From a checkpoint of a small transformer trained on Wikipedia: vocabulary 7736, RMSNorm before each block.
Each number is 50 + 15 x the weight over the matrix's rms, rounded and kept within 0 to 99. Layers, rows and columns count from 0.

# layer 5 MLP down, 320x1280, rms 0.135, rows 235-319, columns 1024-1087
25 61 47 39 70 65 63 42 51 43 45 54 62 74 64 28 35 47 56 58 39 54 62 67 81 29 74 48 38 40 74 72 35 51 22 28 40 30 45 26 69 45 47 53 45 44 38 51 41 52 31 35 63 54 48 52 29 50 73 68 74 54 17 40
72 72 55 49 56 79 59 35 32 39 66 45 49 62 66 54 46 45 15 65 55 60 47 43 71 54 58 51 38 56 62 56 58 51 54 55 59 54 72 39 36 59 35 47 63 57 65 47 22 45 81 42 28 64 52 53 32 55 57 75 39 59 62 42
54 46 74 99 62 43 35 80 36 30 79 43 48 83 54 37 50 30 51 53 46 60 34 65 48 63 58 47 81 63 30 65 23 53 58 76 43 67 42 43 40 31 67 74 58 68 52 42 50 49 62 53 46 27 29 90 45 94 31 71 83 87 60 16
59 74 68 42 67 38 47 33 45 38 59 76 53 59 40 38 19 51 56 63 42 63 48 51 40 40 43 41 47 62 56 60 64 74 46 71 53 52 54 65 58 48 50 46 46 48 08 43 52 55 74 39 82 90 59 47 57 40 62 66 58 45 49 57
39 55 49 11 57 60 61 48 79 60 48 55 27 58 41 54 40 61 50 57 57 33 71 56 33 31 67 50 64 57 49 49 40 44 59 41 41 51 53 68 57 65 33 62 59 42 57 81 51 38 39 63 53 69 39 48 40 44 22 46 59 58 53 59
64 47 53 59 60 57 83 52 42 39 71 54 47 40 47 47 44 48 48 50 49 27 33 29 46 51 60 32 37 56 53 63 29 53 50 41 61 83 51 61 48 56 61 43 32 10 47 43 50 32 55 58 32 52 72 35 43 55 55 86 57 55 52 80
79 49 73 40 33 55 56 66 47 44 64 52 31 60 48 53 25 80 47 42 78 45 56 61 54 26 53 49 49 56 57 58 49 36 58 47 39 34 63 47 55 46 62 61 42 76 56 49 36 63 44 37 41 43 68 53 68 40 65 38 41 59 43 56
32 39 46 41 35 42 43 21 18 40 43 32 49 65 56 55 70 57 44 57 71 42 44 38 47 44 54 45 63 34 20 45 29 52 23 41 37 44 60 57 53 40 62 72 09 41 50 74 74 51 61 53 57 56 53 52 54 55 38 36 76 64 75 42
31 37 29 48 54 24 48 36 46 48 60 66 61 49 31 65 67 56 48 47 70 51 55 35 35 71 50 49 40 41 46 76 87 49 63 61 44 44 32 67 54 72 27 37 52 31 51 58 21 47 44 39 51 65 39 15 57 41 47 42 56 57 56 40
30 32 40 51 59 35 47 60 51 68 39 58 45 81 48 77 55 62 41 67 57 51 67 60 38 15 38 50 62 47 60 34 66 68 62 27 31 53 91 42 63 30 60 41 67 48 35 46 63 70 48 36 39 57 55 47 33 50 81 60 55 48 52 42
54 44 11 80 47 57 47 33 54 31 48 34 70 50 57 53 43 65 43 14 45 27 47 47 40 42 37 41 40 65 33 56 36 51 44 41 34 55 43 28 61 70 46 50 26 54 43 20 39 54 63 53 39 37 54 51 38 52 53 60 47 51 63 41
32 24 42 63 62 43 47 66 26 20 59 41 37 50 49 40 44 62 38 48 34 61 24 51 45 52 47 59 71 31 75 53 40 51 35 68 28 38 69 71 26 43 23 54 39 44 48 36 49 48 48 45 41 58 40 33 37 42 57 89 40 73 45 80
45 45 53 48 46 46 38 54 35 45 63 32 46 30 66 68 56 56 52 32 58 42 22 31 21 81 48 34 62 49 43 47 52 57 62 41 74 54 83 28 71 73 46 53 55 48 54 47 59 31 51 51 47 39 36 56 51 62 59 49 52 22 51 53
56 19 39 48 58 74 67 39 55 48 41 46 29 71 61 21 43 32 54 55 34 10 39 55 57 50 63 63 49 71 52 00 61 64 55 42 25 55 72 42 21 43 40 59 59 47 44 41 58 49 59 40 57 47 51 61 29 20 70 70 49 59 46 46
51 38 60 80 62 80 38 65 66 48 44 57 30 48 25 51 25 53 59 71 73 60 48 49 62 52 79 40 45 48 44 86 25 56 65 39 51 39 61 37 55 49 49 30 15 55 44 53 59 39 41 45 46 57 80 32 52 54 49 73 61 59 61 32
73 24 76 33 76 31 55 68 55 34 60 34 30 43 50 56 55 52 49 40 62 49 35 37 50 33 60 40 54 58 61 45 73 34 37 33 55 55 68 69 53 63 46 60 41 55 82 43 23 45 63 48 75 59 26 58 65 50 35 63 48 33 46 40
51 48 55 28 40 78 51 60 70 57 36 31 39 56 57 63 51 46 44 48 62 61 44 46 42 67 57 51 54 33 81 70 58 46 57 28 64 46 77 27 44 40 45 66 39 28 38 40 31 59 52 42 49 80 41 44 39 45 47 55 61 50 18 39
36 35 54 47 28 38 37 50 11 63 49 56 76 49 57 42 44 47 38 53 33 64 47 54 56 53 42 51 49 50 49 33 72 53 35 60 76 65 44 34 50 32 56 28 44 50 99 32 28 64 32 56 55 20 33 53 37 46 55 31 52 40 49 34
28 51 23 39 51 56 35 44 70 40 41 55 60 47 70 49 63 30 32 30 54 29 30 50 17 56 58 72 53 64 58 31 68 62 57 58 54 43 52 39 37 52 36 53 24 51 46 30 47 70 68 67 53 50 45 53 22 61 44 74 73 54 56 73
39 19 59 70 46 58 40 53 71 62 74 57 48 31 40 44 42 71 68 31 47 76 68 59 56 33 62 55 66 68 37 25 76 54 42 49 68 42 32 52 45 68 71 58 51 17 57 40 35 59 69 64 36 35 30 68 58 50 46 67 30 60 80 51
59 44 51 24 33 63 62 35 39 48 40 42 49 46 42 37 80 47 54 51 49 49 54 45 63 43 47 27 53 28 52 66 45 47 82 53 53 40 41 56 42 59 52 42 41 37 64 36 46 68 37 39 53 36 75 26 29 42 48 54 47 66 72 67
41 57 63 21 40 66 25 29 54 65 52 46 38 37 46 52 38 48 43 51 32 24 26 57 75 59 47 40 40 38 45 64 33 65 74 50 53 54 50 54 28 26 64 49 44 39 06 48 64 48 24 65 34 54 59 44 47 52 56 69 15 53 35 64
76 42 66 45 44 54 44 41 39 44 57 50 61 72 41 59 81 39 54 42 45 74 63 42 48 42 65 39 63 39 41 47 53 41 41 51 33 38 51 52 66 58 50 30 21 73 38 66 56 37 58 50 69 28 16 50 57 11 55 76 47 60 46 48
52 36 58 63 61 46 48 46 42 37 53 51 53 51 76 62 48 58 56 63 18 47 73 42 45 57 42 36 55 39 54 46 58 59 39 34 55 63 64 49 38 39 66 62 41 49 37 56 60 47 39 45 40 34 50 59 58 00 64 49 47 45 35 38
49 44 25 43 59 63 54 12 66 34 63 45 59 40 35 59 55 62 47 79 29 72 67 58 58 57 46 52 44 55 21 61 70 45 47 53 60 31 63 39 73 45 42 62 38 41 63 57 50 69 62 41 53 53 61 50 57 59 35 47 15 65 43 71
49 37 57 42 36 75 39 77 39 94 48 44 39 43 42 75 47 48 59 41 60 49 72 59 31 44 65 43 57 49 54 22 54 45 18 53 40 16 31 68 66 45 63 39 57 43 23 61 67 76 45 06 55 60 53 64 62 71 62 48 70 27 32 33
59 34 34 45 64 43 27 35 53 32 61 34 33 32 71 59 40 58 73 48 66 64 46 35 64 53 64 62 42 41 56 31 50 35 48 50 57 42 31 35 56 76 52 45 24 66 31 66 48 18 30 52 66 27 32 47 34 32 57 57 72 56 49 69
70 50 63 45 43 27 52 69 37 77 50 22 51 52 29 38 54 53 80 34 78 61 45 51 53 78 66 73 53 34 53 39 55 43 31 62 69 17 43 44 55 68 49 78 49 54 72 68 25 44 40 58 70 47 34 46 46 37 56 65 36 49 58 38
38 57 76 22 57 50 69 58 50 53 38 44 42 79 29 49 37 50 66 55 51 66 60 46 61 65 35 69 64 55 74 42 56 65 13 85 50 84 64 53 38 30 74 78 37 39 48 47 56 43 48 69 26 56 48 43 43 41 36 55 48 22 51 66
37 39 46 44 35 45 74 35 50 38 48 53 59 46 40 51 29 48 65 69 64 66 32 48 48 41 62 57 45 38 33 07 51 20 32 51 44 64 63 60 57 50 68 37 72 49 40 50 41 69 40 48 43 56 33 45 30 63 72 42 59 86 26 74
71 43 35 46 36 73 45 49 47 71 61 61 60 74 50 32 61 45 51 25 64 53 80 60 42 47 65 43 53 73 49 61 27 36 46 57 65 48 58 29 35 68 58 40 46 79 50 45 60 47 61 41 76 29 69 65 52 28 41 63 49 39 61 39
82 46 51 52 36 59 34 55 57 52 35 57 34 33 66 76 39 51 66 52 52 47 37 65 77 67 53 33 22 43 41 47 43 81 43 52 86 37 53 25 33 33 28 59 59 58 21 61 40 46 48 33 52 40 62 56 76 74 26 48 59 53 67 62
59 63 63 25 39 16 24 53 75 53 43 69 47 43 47 48 49 60 70 52 37 59 49 51 46 73 76 37 53 30 40 31 13 41 55 59 69 47 40 36 51 42 53 64 61 52 42 48 45 57 60 50 49 49 35 44 67 58 43 54 51 59 54 43
61 39 71 39 49 43 44 45 41 76 45 59 51 46 28 69 41 32 63 36 25 53 53 58 83 45 58 67 71 45 28 44 46 48 58 57 61 19 51 48 55 56 54 69 51 49 46 49 47 97 54 33 43 54 22 50 46 56 34 74 58 70 47 37
70 52 40 57 53 60 44 45 59 63 60 35 42 51 46 66 38 37 52 55 27 61 39 37 41 71 46 41 37 79 40 33 20 56 44 51 33 64 37 67 37 53 58 45 32 42 55 56 57 52 84 50 43 54 60 48 32 62 49 42 52 48 92 72
49 42 59 47 45 58 22 48 39 48 74 52 43 49 53 52 47 55 57 56 54 27 55 54 64 21 78 57 50 41 34 40 49 63 46 66 33 56 57 57 60 74 46 50 51 74 84 52 63 38 55 62 57 52 54 29 43 34 57 42 51 75 68 53
60 28 45 53 38 40 44 57 68 42 35 31 32 45 36 36 72 57 42 44 51 48 34 33 40 32 47 55 36 46 39 52 38 37 59 50 57 56 45 52 50 45 62 68 53 47 23 54 47 42 44 53 39 19 49 57 42 40 60 58 35 49 52 42
58 40 42 45 55 34 88 40 52 73 38 43 34 43 29 54 60 64 62 59 50 72 63 57 67 28 73 37 44 52 58 61 50 47 55 74 34 81 74 36 59 40 85 35 55 58 39 81 83 62 46 54 45 65 48 76 23 29 44 40 49 36 46 68
25 45 34 43 53 43 37 26 45 47 49 48 68 25 64 43 14 40 36 53 62 73 78 40 40 49 38 47 53 63 54 45 61 64 80 37 50 60 35 57 62 39 44 41 48 55 59 69 79 24 51 44 66 61 69 59 57 64 47 30 38 43 51 50
36 85 65 56 12 35 66 64 68 46 24 45 39 59 51 56 47 52 43 36 37 26 56 46 56 49 39 88 29 49 57 72 33 25 60 74 44 35 50 45 50 57 64 47 55 56 75 63 57 61 63 34 64 60 65 57 56 53 60 45 47 39 72 59
23 29 51 47 56 66 56 42 62 53 48 24 62 53 42 42 62 51 32 34 37 57 64 37 57 22 57 36 55 58 41 62 51 29 69 21 45 44 63 66 58 27 59 37 35 50 55 74 50 42 11 46 69 55 53 54 35 51 64 30 47 62 45 41
59 73 56 41 37 32 39 66 36 64 85 38 66 40 61 34 30 65 53 46 21 52 33 56 55 23 73 27 60 45 44 34 47 55 47 66 49 58 36 44 65 70 48 18 57 47 72 58 66 30 51 38 41 43 56 10 63 57 50 44 29 51 64 60
66 54 44 35 48 48 48 49 42 65 20 54 70 73 28 48 56 45 56 34 60 55 53 44 56 73 38 61 51 46 61 37 54 37 46 11 74 56 45 74 34 83 30 77 53 27 28 62 57 77 54 54 64 55 36 46 53 44 57 35 52 81 65 51
32 35 46 37 55 70 66 62 59 42 39 50 49 39 26 62 50 48 74 51 27 46 62 59 64 63 83 46 51 63 54 31 35 55 49 69 59 43 45 45 54 47 41 36 39 48 75 44 54 36 57 48 69 54 66 50 43 63 48 24 61 69 37 51
43 28 50 56 36 29 51 58 62 38 48 47 62 21 35 59 39 76 42 43 57 67 39 53 40 42 44 39 31 36 66 60 57 60 52 37 69 27 44 43 40 53 16 36 55 52 42 34 69 17 22 52 37 62 35 48 38 57 44 57 66 46 53 60
59 54 54 40 72 62 50 38 41 43 61 32 57 31 39 66 28 65 40 16 56 40 25 58 72 77 25 37 73 64 82 57 73 32 30 92 87 30 37 31 49 39 44 51 58 61 63 34 44 48 53 52 31 61 30 37 24 68 59 40 47 67 65 45
59 49 69 34 30 43 40 62 24 41 41 74 57 52 69 45 30 56 59 82 48 25 70 50 49 65 55 43 37 56 63 46 59 70 55 77 37 51 42 67 28 35 41 42 54 57 48 55 68 61 56 48 35 19 42 68 67 24 78 54 53 54 49 47
41 78 47 42 32 50 48 31 67 22 59 63 41 50 86 60 46 56 40 45 44 65 49 37 43 80 58 53 44 51 50 52 56 50 56 45 37 51 30 56 41 59 61 50 72 55 53 44 72 25 67 43 70 70 59 26 77 56 61 58 61 48 60 66
65 46 70 61 53 54 59 65 31 32 48 41 60 49 64 66 43 51 37 56 48 78 65 62 32 70 47 54 78 68 22 57 61 66 37 58 66 58 12 28 55 57 72 37 23 49 27 57 58 63 44 57 61 51 41 48 23 62 43 31 38 55 26 32
38 66 40 33 58 32 64 42 23 43 49 64 38 50 28 45 42 66 25 49 45 66 48 41 48 51 46 71 36 42 20 51 59 54 65 36 54 51 50 46 59 16 41 52 29 57 76 59 47 63 42 54 61 70 29 41 60 62 46 42 37 35 62 37
41 56 44 52 33 24 60 43 52 51 46 49 57 56 54 71 48 47 37 55 51 72 51 39 49 62 63 31 46 60 44 74 39 37 65 65 61 56 25 38 28 61 62 24 58 32 50 22 30 55 35 34 78 62 34 62 58 53 54 88 43 61 45 22
48 54 52 53 28 57 33 52 73 62 45 55 33 76 44 56 56 46 59 40 52 51 72 55 45 34 62 39 42 48 38 82 51 50 60 50 52 47 49 68 73 85 62 20 46 49 71 51 50 72 32 29 35 60 54 70 46 60 71 29 51 48 35 48
76 59 57 67 29 51 72 60 30 65 00 50 69 48 56 62 45 40 49 64 50 38 50 62 57 63 49 45 65 35 54 69 56 56 29 31 50 73 36 48 57 20 63 46 16 30 76 66 51 43 27 65 34 46 17 60 42 53 38 30 40 67 61 48
58 70 77 41 68 47 59 10 59 45 40 33 69 77 41 48 52 42 45 50 47 65 69 63 51 51 40 50 52 43 65 36 62 17 55 60 41 64 41 28 59 32 47 42 48 42 42 72 44 33 60 63 26 59 59 57 39 68 61 67 70 40 65 64
23 57 66 48 48 41 31 51 66 68 59 26 65 27 37 42 23 81 50 63 38 29 48 56 57 40 29 40 71 34 23 55 65 58 13 26 54 27 65 62 33 42 47 56 54 56 54 39 50 46 54 60 45 42 64 64 50 44 41 52 36 74 45 58
78 63 37 42 32 74 48 21 28 19 48 39 34 50 44 44 36 36 59 68 61 63 51 45 72 39 26 24 46 58 72 49 39 54 42 38 58 61 67 50 04 55 38 65 55 47 44 57 41 67 56 51 50 64 58 48 43 61 69 54 55 43 46 53
40 65 54 70 64 60 32 42 46 23 82 62 59 58 55 48 53 41 62 23 40 31 31 69 65 53 59 44 70 81 47 46 39 53 73 63 69 43 89 42 49 37 28 58 43 56 77 57 55 39 74 52 54 32 40 59 17 43 59 51 30 47 23 53
72 42 38 41 44 62 58 46 78 60 49 54 37 61 37 52 51 34 55 37 63 51 83 36 59 55 35 58 57 49 32 65 37 29 45 66 54 58 69 42 62 30 57 50 32 48 46 15 56 69 36 68 62 60 33 53 49 48 39 81 55 57 57 60
28 57 47 52 48 52 38 72 29 69 62 31 61 49 50 45 48 55 34 38 64 43 60 62 94 61 31 44 40 59 56 42 53 53 37 72 42 47 49 46 45 65 49 52 41 55 62 42 74 41 46 48 47 34 40 68 50 48 65 71 68 78 21 25
46 47 52 83 28 42 61 36 62 55 44 36 48 40 55 45 58 41 48 66 67 69 76 35 66 50 47 39 64 41 22 38 55 34 44 48 35 50 35 45 74 50 39 42 68 54 74 57 56 55 60 69 65 61 24 67 42 58 44 50 58 33 64 60
56 67 41 67 52 28 57 34 37 50 62 58 35 58 57 46 64 59 57 59 38 55 54 38 64 32 16 51 33 51 38 24 51 63 45 59 27 59 53 48 37 37 48 50 40 30 48 45 52 46 54 36 81 54 55 39 45 49 33 65 39 38 44 44
64 62 61 49 59 53 43 37 36 31 33 66 30 46 50 56 49 47 36 31 59 44 49 60 42 34 77 54 31 43 44 21 13 41 41 46 54 46 60 61 55 41 23 46 56 35 47 45 43 59 55 43 39 56 63 59 48 73 46 70 49 64 50 56
57 51 49 63 27 56 47 84 48 35 64 65 55 40 28 88 51 52 52 63 63 73 46 26 48 30 51 61 57 26 43 65 51 21 56 55 59 37 35 59 41 63 37 44 52 37 29 48 36 60 42 36 59 26 39 64 37 39 32 15 60 39 41 60
85 49 44 66 55 38 34 45 41 40 28 53 55 50 38 43 45 64 49 53 70 46 59 74 53 24 73 58 54 40 72 68 51 71 32 71 64 49 59 51 41 45 44 41 70 40 39 30 55 59 51 55 51 58 62 64 69 63 33 38 80 67 39 63
33 57 60 48 25 18 26 41 28 25 42 52 66 34 45 47 72 36 25 31 50 36 53 46 36 67 57 59 22 45 59 44 75 33 29 50 40 37 50 43 51 36 55 78 54 55 44 66 49 41 84 38 48 58 17 44 75 51 50 45 42 48 31 46
68 42 33 57 47 34 33 71 64 62 53 67 54 75 38 73 45 68 45 55 49 46 63 56 79 52 65 37 30 26 53 70 51 52 19 36 59 46 45 72 68 70 35 47 51 27 42 61 58 71 44 59 66 52 30 34 58 54 46 57 82 59 94 41
12 59 31 51 34 45 37 24 44 40 70 43 58 43 39 70 37 51 72 65 57 42 73 56 50 28 53 53 64 58 19 36 35 52 60 71 43 59 41 45 35 50 28 33 44 54 43 68 41 46 64 52 72 36 41 49 60 49 16 75 39 60 44 66
56 32 76 61 43 36 59 25 79 65 44 72 55 57 36 43 43 44 59 57 46 61 41 61 86 54 57 34 73 33 34 65 58 52 73 31 52 63 65 25 31 49 54 35 64 61 59 17 67 58 25 72 35 67 42 29 38 36 75 59 45 58 71 74
43 73 49 47 45 72 70 54 55 71 52 65 64 57 51 64 67 34 47 55 47 34 44 51 42 46 57 42 13 70 38 50 42 34 31 42 43 28 19 59 43 55 67 40 45 81 73 23 49 33 35 84 48 21 60 47 45 41 34 40 45 34 57 85
46 58 56 55 73 64 57 43 42 65 59 30 39 37 64 51 46 65 80 34 52 46 42 30 48 09 49 30 37 48 54 53 51 49 51 61 46 69 32 53 53 39 30 52 36 41 51 40 50 54 43 57 40 41 46 68 58 62 62 54 64 41 56 44
48 34 48 72 54 59 51 48 22 77 39 65 90 69 40 70 91 40 67 52 56 84 35 41 42 26 45 25 55 63 50 53 39 19 63 55 29 54 39 33 42 41 71 36 54 68 63 34 84 54 53 39 50 29 58 60 59 61 60 35 49 52 55 39
58 23 41 38 57 21 42 54 64 58 48 46 64 48 45 48 49 66 68 39 23 50 36 76 15 47 74 63 52 53 48 42 32 59 68 46 58 57 68 39 19 40 44 53 67 60 35 57 38 39 63 80 63 41 30 47 27 49 51 66 67 38 53 52
40 64 81 05 38 54 69 53 56 48 29 37 55 59 59 49 30 31 58 15 59 56 29 27 57 50 56 55 78 54 71 64 49 51 31 54 31 41 10 59 56 62 74 56 40 46 70 53 39 53 32 55 55 22 49 30 56 36 37 52 44 38 66 69
69 53 65 56 53 63 50 60 41 43 56 31 50 45 56 81 59 47 66 70 59 24 63 23 46 65 82 52 53 54 35 75 55 47 88 20 75 52 50 48 57 62 52 48 54 88 38 39 52 28 43 64 64 62 66 40 65 37 46 64 40 61 22 69
56 50 49 58 70 54 41 48 41 56 54 68 54 53 40 56 54 22 51 37 57 53 32 44 55 55 69 65 62 41 41 41 49 42 61 52 48 46 32 52 50 44 67 62 73 52 34 50 40 31 32 52 59 30 60 66 37 60 68 61 31 37 60 61
55 45 66 46 42 63 54 75 44 49 54 69 50 46 38 56 37 51 41 35 67 31 26 38 50 58 64 40 55 58 36 54 63 55 47 42 72 81 58 52 22 47 30 53 67 31 73 50 46 48 39 40 45 48 31 47 56 42 61 73 44 44 53 28
57 67 49 24 69 47 15 58 46 52 55 60 49 29 52 39 62 43 39 44 42 40 68 48 37 46 46 71 32 70 51 42 46 63 69 48 80 44 59 59 68 70 66 68 58 60 47 63 69 26 65 64 34 35 41 46 62 52 37 12 59 29 52 54
69 41 32 53 45 49 57 51 66 43 28 35 34 30 60 68 50 45 61 79 42 35 72 52 21 23 19 47 53 59 43 36 59 42 56 47 63 41 53 75 45 52 68 50 17 80 17 72 71 56 67 41 64 66 74 49 87 39 57 29 48 40 27 40
72 63 66 64 57 20 41 76 59 53 50 50 43 44 46 21 50 41 35 51 39 35 36 46 39 36 71 40 53 56 59 49 52 54 50 49 33 29 38 57 74 32 62 86 28 71 48 62 46 56 57 69 44 52 33 66 57 05 52 24 31 29 42 58
39 97 37 35 29 64 57 62 42 36 61 59 47 40 68 44 19 40 53 60 61 73 60 71 46 31 39 44 78 71 49 48 33 73 26 70 72 49 66 46 48 57 65 59 35 76 66 56 41 27 58 50 65 18 75 47 65 82 63 53 39 32 43 35
21 58 59 61 69 49 74 64 39 66 36 38 52 59 38 31 68 31 45 56 39 78 45 45 37 70 47 71 66 42 53 75 76 24 53 38 78 51 61 55 09 55 38 45 56 69 33 42 49 63 74 44 81 77 59 58 56 35 45 32 60 46 64 54
64 44 63 39 53 09 57 56 66 46 49 47 68 37 78 42 67 50 45 40 63 57 41 55 58 55 48 66 19 57 80 68 68 48 44 20 42 40 37 51 33 48 44 48 45 50 43 30 89 46 79 45 53 54 19 66 43 35 51 31 58 32 69 58
66 72 83 59 47 33 66 54 41 37 43 54 34 63 58 24 53 67 79 46 55 69 59 32 68 31 34 22 40 43 54 50 63 38 28 41 56 39 56 55 57 50 78 53 55 45 80 56 59 72 26 43 53 45 57 41 44 66 64 48 58 43 47 53
71 32 68 46 30 52 45 62 29 63 67 80 60 28 60 65 52 70 29 37 38 36 32 48 54 78 35 17 57 43 36 58 43 43 33 46 57 57 66 59 45 47 40 33 41 48 52 35 57 67 34 61 29 46 00 49 59 45 46 51 57 82 55 63
72 52 50 52 65 49 50 57 46 84 49 51 48 46 48 55 50 82 29 78 71 28 40 64 79 73 47 54 62 65 81 23 52 57 36 51 29 71 37 58 55 68 62 35 65 52 60 43 44 26 59 60 53 32 70 63 47 59 52 42 46 58 28 34